config.toml
d_model = 128
n_kv_head = 1
positions = "rope"
rope_fraction = 1.0
beta1 = 0.95
beta2 = 0.99
lr_head = 0.00732
warmup_steps = 59
schedule = "cos"
doc_mask = true
train_tokens = 124900000
steps = 3812
Each number is 500 + 25 x the weight over its row's rms, rounded and kept within 0 to 999. Layers, rows and columns count from 0. Numbers have three digits each. The size before them is the row's rms in percent of the matrix's.

# layer 9 MLP down (transposed), 512x128, rms 0.233, rows 416-441, columns 0-127
096:536520474513579475456532511491477514511450485461540474466516489497555445499482488515484513472514519524484519502497521499490478500493453516487466491514497495563490489475536523491493488515495546552479486493483535488502480471495493477513514498469504494543486490507456477494504511487504495475507541472479483495464534456501512549521491498522444495503472506454513525489518488523513529503513
090:481467505568531470483500523529457521517486477498472488474512513498462494471487469493517505498482522516492491491487499502452508561548470518508493474519530512514532494493484456505520517488504523520502532512482511483569527504509472529502470495476501503527466481467534466509498523509539470457501524522477526502478513447497542499406495492517457471497497502489509469495497494507499505475506
098:489524555484498476483460515513453479504496472527488489546484533505503527521546520499499522508444465469500521478530486483481542536480521476512529492482518507476471523496452530499511467505468525487494518483474559521486520502479499491524487492521496530490462523529482501519500502468496523508508481518541497529493504504508522466462499576519498465502528518518440479486505504462534479532470
100:519493537494503514540532489509478490528512467488450489501471471548478475499473438475475529507494490492474496548521477503500553491481502496462454495487495522506515475491455507449562484492491486494484529494536459480460545507519512491491464467487449511471482453463508490486520489485537501525489490503488487498517521500509539525501528504513501451536533487505506515499443487492489518511483
102:474564524517512477461469495509518516496485476524488522529503524534439529510495499442480484529481544491494509505516451473491511462514468475556506475540544465500506457492466485515542522520476471516459504475512489515497479540506506531547490476473518497479529501525518476508523491487500501567494491490510508536522472496519492476457507488513517491489497472518510521516557487514497515503495
113:482490513484513485504522515516455529479511452514502481525464500532520517495487482494486501469454505492485513484461535524491506475491508507469538468494513482518537492514509510526527535432502545460495502464563480528466519485515485562496553476490444474549531501517473496491509484492504522502506525505463508501540541464516521520499522484500483527479471524500509475454532517487512508498530
099:467501532488522497509474506505514405513530518483516485500490492456477523523505527506523492490522499520450498482492507486503509551475485487490522510505507481476500514508438485470520466474481545524472495500510516483469511486478515486543470520472480494496518474440502496502516484460478543489483486526518508515481508524578474501501446513544466483510550487464507525491512530509509485520485
089:479530469535543465528463477515481496482468500522442511530507518491506451477496484527498479525518525518508470512457465489511498473547529502498492475501509480479481505466478532506555477514480455491484526506509469485477512490482479495505518524516544493481502494468465475453486509489477536527482533468482502488486495451532473521475493511452503532498521449512528440488460526513491526500490
101:501520546505482468497463516514479499477496524516507470551505503483492524497487493502492492515501490538501536495438505518523481492499463488503498486534487456472457529473491517513495474479544502481483525490504498504524496485508490493509511498512473484518526492545439512491508496543504477493471512483489472565469497509501533497508488565489544478516523548484482534437512444539544473516466
091:487520531532511536474507499528483503511512494511495488484511515496538498486485518524507512528508540466490495478490491404527511496455514555498533527518510506528523522527512507460464510525493456493489528511477476494475505508521517509528470535540495450539493459526475500511529493495525515486474456506484515526514535461504537486481548513527527516513530496515536490452458460522517490498493
099:480504466508546496506508510481518578493546490494462451456497478503547522516526475540524491489497493544463495476490510479522526522477533498484478519485483497515501470514491471529486503497482475478487516493513480502474505462493539519472530449445510530503454510502504508506520547509478519535531500499464478542510488519484474516529485481451483499497489472496440520482525492521517503548493
092:482499472487489533480523471536500528507520536454469497505494477447490466490477494440565483508499525523462503521490505506506432478486495486559511508531497543479496523454516476534509511483481510490500532523504503509513489541504521463509470484528479482503517544494508504560506482488520507487489501479488519488497537473528474496498491495503516454464516569501488530513519509459482528480499
099:469510522495515559503475487532489463494518487512539462480462437490513504497492464492516503446509485528479530467498456481519520478477505465482482487496489517471542501507516494510488499469539497540514507503495501466509468508520524452531471455494489500481503475518446471548498507484482504460493491548531483472497544536515481494505453514498485499531474462497517496500539536528508540520488
109:504516504506458515504504501485509519497466540493493522479485533476476464472528497471485498539529490548565504496491488519467459525446486520492532513469453527512511518490516505490533502488466480477480474485500513478528462502472514461507455525481498474548486490469482512523498475493500465495503483490485495507528521522487513505577486493527527493496477512468538458494522499479485464425502
095:453520479506502508520484498487498539448451518486507506544516477523506472523532481483508496509531518442505558530497464493489501495489545519521478498543507461502507473524480488498511525475502462491543495534499493482551476493454518524507478464509498470500508472511535498520472525517459504470509507456523496551492492490521476486538505505490471502491557520540524478537458505512527474509525
110:492445511438456486516529482550490509504476490535527485505505523462520484516535532501504537465510536520534505474523480541511493511562502545462494479522532495489478488466498478509487476510505520531540512514501542505489523547479515512486498525512497539506561528536500513516464536498471509467485498507511517526514491529519510513487483541546458515497475500493544507523497522493517484472493
097:476509487521494506502519526542534510480524530507520482526532496546519502479517487539469481516465471544478468513487509518471509519474559511513493477519546530493493490531467499502477481451479496478473496474473487510505491514474496476467509514510535485539509539528493486548495539499489494490518529516526525493472429513457505479509495511506508531556486533502440500516537538520540521487483
099:476471502511496500535482449492521447458493530538510494490516556503475483549474477499527488494509508485502494464464514500482514504506510450485513549511526479468509499485515511492538480477538526533506536521500488494522520522482514510479463451484483479500521500526495473454479473523477466520521464497483501471485520510496529460511510554494491513536468533499539492505520545464526447508466
096:521504538486511431487508531510492482498499489486479481481493503465525529507486472504496445481561504516530475526476458515490468516504511498467545504499444504496496511508484526485523505503494444478490506477537530514489514507489535519541534571507523535519505499476470478512474518548501501524533486467473525494505469479492516494486518485513516456506491507486512499458544541504521436493485
092:447509506498513499533482500517552477459528523497496493468496543508518485522491505528532458526480483508467479482461540495510483516513468507495488470526518484508519539487526491542480511523495444566509506446500512501515518515527455452508476512488525548522515474498542483537501511473484536473530485516503524486507507514516510494489490507480475499538481516520515541492477492488537501542562
108:491463496477524518504495534514492540496497514474510500513491517474504487483472469527516508453546514499540470466490492497468546538517476520510470495521500472479487484512514520453542486479485476504455502495513515470462522480504487560514476471481481503548541468515500532512478493520521489484528467491522468497519503472471547508477506431452500499493524471450529493503488485460526533480469
106:487467504523501522509464499490490462544500510511470518502539474499548485516508510507507536504486524505517505530514511521538511476529494513540521485452533526506523494456563494545496463529516504493473504493561508480534487481474504512506501470512482511509512519523494474461554512524498470522512403478466492523526506488493453480524476457492479533514492506535500494506505519489529519475508
109:505538445467511500505502527512494522492490493481464474495545497452524478479490490506511514511479503469470503505478525502482498530484493514525491483536506504446515514511463516487499568522457515539536517499474544524501528480482469448543475494509493481523533464444473485476525481479482491499508540518535517506490504520509534507483469483496489517516501499477512454512560474563510521510472
082:506550493507492508527438501467546461506498484461450498480495477463506531524486502440482482459482501521515515528497496506482513522508529465533486505535491514521541513576503514575475517504492489473453500532529471535526507507505499491519484502488513467479474489532500466489498549462504513470501476496506497500490530486493481475496497545543476469535505496490481522495529498529501501496491
110:491495514598512493477476524495516495455486494511523494515502511530492464522517506497508513518499480494482514472501467532505478511511493473548530505446501498522536500518461512485526509527478510544509441480541537559517516536496511487531492517471525517497489475463508473502498518483515479501447479485518487498483471439504484446498466529499513510497462543503477506503545518521523495507503
101:491540445482484472474516490479472517487522489518471485548522473480460495508538510495465515496503576515507538555532525453470479447500507471511521514516531535470530482483468538483517537522517508512496518480553521501481530546478506508489508519474488502508521507517494513538548492485504480502530500517464511490522479527519529506523482475509496505566482494492489479500527519503525513515474
# layer 9 MLP up, 512x128, rms 0.25, rows 417-441, columns 0-127
089:444452526499450476467558521494535516505502488507471478485496477541508479482500463472520501511545487527488504517519556477526531526517498497527500540495475488511518509500525498505461507513491502503483499485500487469509464495503507525530525485508506492469503502454523514478495513491528527465457507499494479479548458505485451484490508517541475507490556556497483540494455522458496490525458
098:509540472448539490509509507538508515505499488483512512492525552510458522472500489536485533491494501495440510529496491475494505503487528501520446519522518519543488457540482460459495537469527516512503516510497480467450460525505476509479515511508504466490454492494484485538523503518489486529518475548476516499468469479503522523506527508540528478521434454491471488479482484494506499533479
102:459526464486530512436489509497519502531525531501489466504502516493531475481523521502488457481497513492527479522459484482528513485502475487474515509471504570486466511473515511502503507455536492502524513513510558502500531472481538525522439514541462472463501506511477472478452498514488493509521469490487512504459467478489525472453508534485535483486569507489514497519488488489505501536502
093:485486497496467535494522525463539499519522485495486498508497545516505529481504478540511502490515510499514497552484465537512496549516496500491454496516511500494482505556464483493472542497452493474500474476539476540478513520463466504501536440512507434510504489476486493512520486519528449503537477494486474521533524543451505533544499464527534479499506506488460512480487518483477480499481
098:496494476520490511531519526443509512525502514526489470525509532481456539490522541457493505523495508471458549503500522489504486482511534506505487514501470467508522487493548466544537467468506521474511501496505482471491529498563466499485485537536491539474509443494460530524459490475515488505537459530517495502510514493528471512564478535493487525493493491495461490462480508485511519501488
101:515456465558491531473437512490472482503506454512508477499497536492484543505537542466519486526477517503496489523470493525458505493485514462447519506451455509468503520495446491513475466485446486489502455468459512479542472504489492461509508524510452505505478469497515505484518540514513526484461483532469490514492526515519483505510532511482508489495510530523490503488500508502456509521491
095:475469522495491436455564514486474482467506492514487520527520538467521526463519496562499480513487503531515499480510471523512528496518499500490474454479481455490474552476531451500531464490484506504496487498492491505489515463464469488488522511536528533480515497479483505482471512536488509506457490511501482455502476473463489460509487505493550514552499487491467510521474507490500524476457
096:501487508513552548490485488530503487535515495508543520518480524523503492531462485491516509478453513524495501482498480453531470476481522507526481504503542478494500526553488506463483462443450454494475482530506505518507523480534505483502474546527519503542503528496497492530537477538507511496466492472468524506543519511467529514479491476477494505481521481517513547458514495525496467554473
093:533517455483506471460510532488499500501508497514536484491526494502518469519480506510491482501498524469505509535499462470457518509527455493522481510492511481552463490486496503483457450474567534529521495505495538509560465476514503498471520503515518463485491489513512482479540509509510471494517459513534545493457505505551504498507472535503470469503510529506532507518503505488488545453439
100:484529477455468509547515550488487465507543551497480490472500511435488504522495472482515513435500470505509495531493482478483529497480496531494531512490483534516507495493457487499499495478545538480527514463510556481477520495474513500510474479518557482515482491538488471523496499488517460491496480504480503527501524537437511511494477543498545527481482477522516510518473499483521525532517
099:488511485480529497490473495452509516504474510496533499536521497515503477508503480509502525527474526510500524503511467494532520544522491525477539498505561443524476522509539515525514523443503503471538553549533493498526502512545476512499526520539460504522533515445525497510508517468505470537520536514489534479516493480510510506486490529549524474478496530519500512439519509481498537520482
104:497493495535488524466482485539516516489503464534477458510451549478471512542510472464483484519521495495489499509459462498545461492495459481478480501482441472532495525481508484504483512504472514518520445509456497462515501517517492446544506495508518538528513495488467513560491479491499485499521492541489535516554473516501454506517501528513468504476505485486511504510462529494478485535493
114:471547446495509453526502494506542488522518482514516521489472530514492472504503488491475516486495539558473509479448520515531503550505511498528483498503499470527509504470535484539481459510543523461495477479479501498473506515521510448514516493499449480488518526509466501539466511514460509520507454456522502514466486472530512487518485480514493475449491494483544550503511485497525476525473
100:545496553525496487514552531538498508478555483544469497503488486439550475502510457512512487501521516501470506485511502471461509521478542489510490486523498548503467513493502521509524483522478570474514499494507529496485527449523498464528512493505485526547488511467521481526536494485517484524494463513498526503521476458514506478488494503519499501476461512511518516500538512519485552452519
103:550489469519539532471480485451491499491560504515472504526476485469490477508491491522499504479465480533513506501550465483533551492474481513499473502532487496488482536503500480501460506489520494497481528472490533539527501487545549501482501480491539507497510539487494509454523505512514487489502494517519519558531464477509516493523570513466516431527476530497510521507485531484522489490476
099:509510525493486494490530492530490504507469454493495481490553529476510503536509481526506485512520537547452471502574479473515527457496504507522479489529521486480527544483490443500506522512536472538535496500509507468480506485482472534532539497496487508488510507442499505508501457505481526498500447492483486507479517498476509525493494527479486506511530430489492480502431472482483528508529
096:504488506519473513485503455518506511503552472501511531511472511531514502522481525510516536499460435496519523506486489540495492482469490540498500549485537525519517518510533462475453487494536491496539451535514522494511489542491549495526512480495443506493471477499470459522480467514452485485503537501520478507529474465492515519507520476503497440508495537493504482525525533503536476479476
091:481539500489499527494545515477510503479496528501561520481448521509488510523488478519520505525516528484462534547477494496478517547519487493479518473497499522530488493468487485488496498498496476474522487495518488499522515482489478538498531512503505548470512487524484506553465494474510522563597502461474512486480493515489484503465566475509483504472543506520472495489536507504538478515515
088:453510523453549543510503521494535482481500518502497536454487505484527511542485500525485499475531468497495490482528511551520548497507469484465519488519525521532518529503483526522438480512488474486531453463487519520501473436550483536522524501527477530492518505512506504516495527528472497504561517514491515544497531482516520499479501515502479492516471526527518487475524531518514531523498
110:486457513485537503500474512443546497501522455508539486461471497498458486517533509492503522487509510458492502475469458464513508477491518467487521478452453520494472506503438514475473517512533462452459456506494496482491473487480493535510497472473517552508497479499484447519520483490514526543509481517457478479492476485512521489489506528495492493514512485483507539522495459474522533507470
113:497485495483534512510514512507505485485531445448523509486525478505449504477458458537484503519481518534519518512507484543527527588454480533467528497481475500484489520540511515481503530475472495528507515515477508496514503515520445534495468527503479492479475480505501525483511479503525479503475517536464481528516512457478490495535524500487506491492487515469492457506511496466433535492521
108:510546456543506524505495474504488521506521469517429488508485484501494484554484524462503514500487515527519523456508480517522494521495484516509485519518496459491479522490571477469470501468473536496525524484509517491535490451506458526490512551519478465518520499532477499446502499518496454488504446477496519488524520470496504515499499488509527521460483472486498453472480466501449510498499
089:493544524472538517482523472516512505525544578500496514503525510498477449490515534473455526517492506483480524501498442492521482531493472502503495487449485490483475468493508486506502451521547522515490485474507503551518506521496527497487501522539461488524464449525529523458518467515450515508494512540517486548529493487499510497530460507483526497492508486486503551500517465529494499491508
097:489477495516504508538483492508532484514487488510506488476539482495545492539530494477507457477512477496437526517525444515482526487491482455455538517451494530483455498484511487475491490499506498493488473532502472491489529497519442493514496468529527483500499514489530488498484524512471495457453515433507526539479537494499526491544531499517464510481490530499517538456491546497477497513469
101:537537517524528515522501490546500519453506548502484519474513533475466465500492474557510461471517509499539471532528489510481510497468482545484470525483503509523509470514501481537499519474509509486475559509465488519477485481503472481500501491521478462555427529511501533492440494503517478452486482528520487483500454518490484532484487540540503513489506513492489481493501522486488479520485